{
  "n_layer": 9,
  "d_model": 512,
  "n_head": 4,
  "n_kv_head": 1,
  "head_dim": 128,
  "d_mlp": 1728,
  "vocab_size": 32000,
  "activation": "geglu",
  "norm": "rmsnorm",
  "norm_place": "pre",
  "norm_eps": 1e-06,
  "positions": "rope",
  "rope_base": 10000.0,
  "rope_fraction": 1.0,
  "qk_norm": false,
  "attn_scale": 0.0884,
  "bias": "none",
  "tie_embeddings": false,
  "parallel_block": false,
  "init": "normal",
  "init_std_qkv": 0.0192,
  "init_std_o": 0.00453,
  "init_std_up": 0.0192,
  "init_std_down": 0.00247,
  "optimizer": "adam_atan2",
  "lr": 0.000714,
  "beta1": 0.9,
  "beta2": 0.95,
  "weight_decay": 0.29,
  "lr_head": 0.005,
  "grad_clip": 1.0,
  "warmup_steps": 241,
  "schedule": "cos",
  "final_lr_fraction": 0.03,
  "batch_tokens": 65536,
  "seq_len": 512,
  "doc_mask": true,
  "train_tokens": 479800000,
  "steps": 7322,
  "dataset": "wikipedia_en"
}
Each number is 128 + 32 x the weight over its row's rms, rounded and kept within 0 to 255. Layers, rows and columns count from 0. Numbers have three digits each. The size before them is the row's rms in percent of the matrix's.

# layer 2 MLP up, 1728x512, rms 0.0384, rows 229-243, columns 192-255
092:107140125140114133108162114167088132164131131107183136137109139128131155093128106117104194133115081091137153059176109096102123109152146103128198126114089116152139119113079107105113149142151052
091:112184136113127141109185121109103172155088158151158079140156107172126112138132139153160160135149143112131107163172114129142104079122167094174095077083114072112098096086129147120140112079090129
097:146158117180195095068116098111120140116126149081182088145188058124151121113141162075128115158177140133140094152093106160126150127151129101063107129143157123126104126157163128134167146108108106
093:179105212130138148082156116129144138128164092139120177109128142160119117163132073082061111078107134144156085061175079146125195134151107083139142086209047135129151184075110146177142103152137065
115:105111132113077200124144155101135115141129089165119096156129130141126134164215130103121098059119129107154147125119140137063134139111149046139158109138124144155184073139125151112083135071120114
101:100095126145115064110151064169131144110125114155097062140193105140142137066105130138132155127095092141107092133134120165120176072118125144113101108122134167161127124180158150149175086071076146
117:101162165077160137048089141137137142199126134219117121135148103121136095074076143132157192132132090194119190085153139117108129176132145157144130075129181137148133124173156151118074138096120096
106:135125063127150080121171120145147136125147142175118127107164071073145115078105100148146107133131113162148104110112144134115165109089116152088166163143136101152122174104126106125161138223097103
103:078102137094102122149105104144124155121127113119118164092118115125105097136145173112117126113175126119111154124117134058079182123123127080174144164142077139118115110165130110065107144162153181
102:110141057103140174121136156154179167200155177123112110157147161082111151152128155128131149210109152092135147124130166164118143053099135148127161110050095167113101154110154113156118124089107081
103:101111150132099053097137128136151130151131117125123155137109126130130093096143159107130107091157145120128120131108091127087154077133188110137172120151148119090111069168182094107119167068116113
083:091112118134145158141157146119168105113125105216089095087128187156126135077118086180102092071125072146107164136083174116128055122127093193150038146100170105127140117178163149113094128104160129
096:150136082136123129156137076161162131122159128170079076150085135118192121139145178131070160096221138135118182115119142059156076108084136190110102157134077048188146137105153113063137127122130100
106:134152123098101093111131130158104134137074112058143126051210121094110146150035139105141135143093093111133134164109116118027149197089135134087110079079142143134124162202180079125098106129140126
094:156081059149105149146181148165107052163116155086103097173150140097145140180068143090096084182155124154098140117136142157100149095152211140133094147149142044101160119100124123158139094124108104
# layer 2 MLP down (transposed), 1728x512, rms 0.036, rows 229-242, columns 192-255
095:134187116127103151123149092151118134139147136100165142108157157135120118138103119148172153172125144151156181089119156129105162116145109124098084077096123155127118094152099080135078185127164122
092:130153166143140113102138103146164133099119099145124127066146102118099131127062139147093083186107107139105129120091116148143079147122094186147104176110137167159106124118145188077139140144161121
097:175172150100185123118140136173083116143112186142134105194131104145114187122086129109126157132148097044177143131155145176086154130139141098125064100206140114143124089116142140090169126110071109
092:088149093170152110174126161095138130105105152113210111123139117121100176115099187175181119172132121155137162133128141136136076139106147152160115170137202139136081027140132151093135142100158113
109:064144128136125165118153108143136056136121161131108096169164098147129137137116151108209148099117120146149164126117136106149137093097105113094099070085090079153140093177138130117098137144131130
099:136147129109136053140154095125089100098155133143121106119154145101178139087127121148173153163109127115153149150132093129114172174128142163156095145154136208146159092112176141136125132105128144
111:112146131104138160124119118119162148129061149154111083150130130139055123123134140110090158123150148113169132060156116112141087067112152105180161153135101038136034138104173133141097167137104158
105:166081136169096074170177140111126116132154088092130159154126142136135119148136112204078119086138138179132123093177096133138053092112088173115138090104067122193141148115161112096083105078162124
103:190142126198171116127121155161147148150130113179136152144170131143145157160136212175139129148121123124101142129107101159124167126186118093161148173113173076132149155107149153151139171147108107
101:105111140112142184091146152133132133093180099123108083135100157161120150136121118094047085054186139125177129144131130097136164131172182092104105152176115082188107118090075177064133111127128128
107:141084093137119152144205181159152048089111106107124082157181080095116120132146099107104113129132076192153149128094076150166114146129155147137110062148092107164123069148167104111107173157131139
089:121145142122147129164146105112132108176070135149156129127172202117097154089067101078127130143156093103084172128100154138107127102133025122181137114170106162049112082139125162054149136146150129
099:105155067137120129127086058074220093122147134160144165120112071100124115121160047163161132099105119121133145090143102158167142123137132082194132164134146144120134160145171199172084139130144153
107:138088148097156122128135163191143175079097111096069063139138137122055149088092077123055123100142019109107159126122141116138169139141143087107085094150109038159106156101142167193085123132170148
# layer 2 MLP gate, 1728x512, rms 0.0388, rows 230-243, columns 192-255
094:141108129090132142134140181084131113110054097227062147132091153110135137102154181175156141097149103121126116134133109155131187146136148107077115129080178126101150173088111128156073095131129170
098:107148093141152132105198131137122173120072116132123173110111098121101149103131143156131089197047093118161140137116148108135100130162110110136135185132194142059140125140142116091100114139125152
089:106168075173103113105155114060125122156098162135036124138141112120126122136147154162183076139030112123162120126147160152187093161095151170093091121119085094094124021070143091167127095126110168
107:182126162117143167156137072142135074054076114118117144151128137134125132107148095076140151119143155074102111123161110107125110054142065100127106087177142106164165118172065147081056180108190149
099:112101105124131108066101169140182196002091116215147099112175155115178154140183090116114134145109090080136096085093147150113157122177111114154088092162159128170141112094153152156110168096107155
108:162118190050147189112106171099178064135092084127124176150100123148145130066159109152135115127176110136132135103105097115186112172171089124143143123100158174128212164142122137109134118144112153
111:142170107072104128122162168161128094123072128185135141172075080129115183124154117118172143109093156092178140135161132165148112166140188118106168112118141178135147144158114139104120106162131087
106:093137132089139147122103136081133100068062149124138122117129139139153129107141138158117111147096208103194179199126083126135111113100086091104084140102123247153121106193116152091056068144167138
099:159068098180106131133100096133189200135108128087133168116186160128079121132105141155153170194165189068140133146176160061064121026120119152147106177135084134138112081097148029070135152129149152
108:136115128125129126096164077156107169117145104198163094134102152103132145149177144144108153078152076075085161093169152094128149106095174090106064167117092130148093156129120148140125120108126094
089:162121127108118117095147139067192112078099112132123155059143169125090184144134102112079136111121134089202128151114125076124103128140100103049092154135163170157111108144106090132040171112148139
099:201078216124139130155135194124135138137084098091112138146100144136165087159111142104104096141137119167140138135098094085074094150190117183091151115130110143139155144099144101101161134168135112
105:094134102069166134171115108142168097142078119174172156138173157136122178116169131146091112067117115140156153086152109108125137066099077130127160170107156127161149122136146132103094090127132101
100:133099141141191151102135110159173113102137124133150118126141130088144052081142139073172151091131132115098089145113146172104186065123140158186134135121111146107128107086063165126150079136123079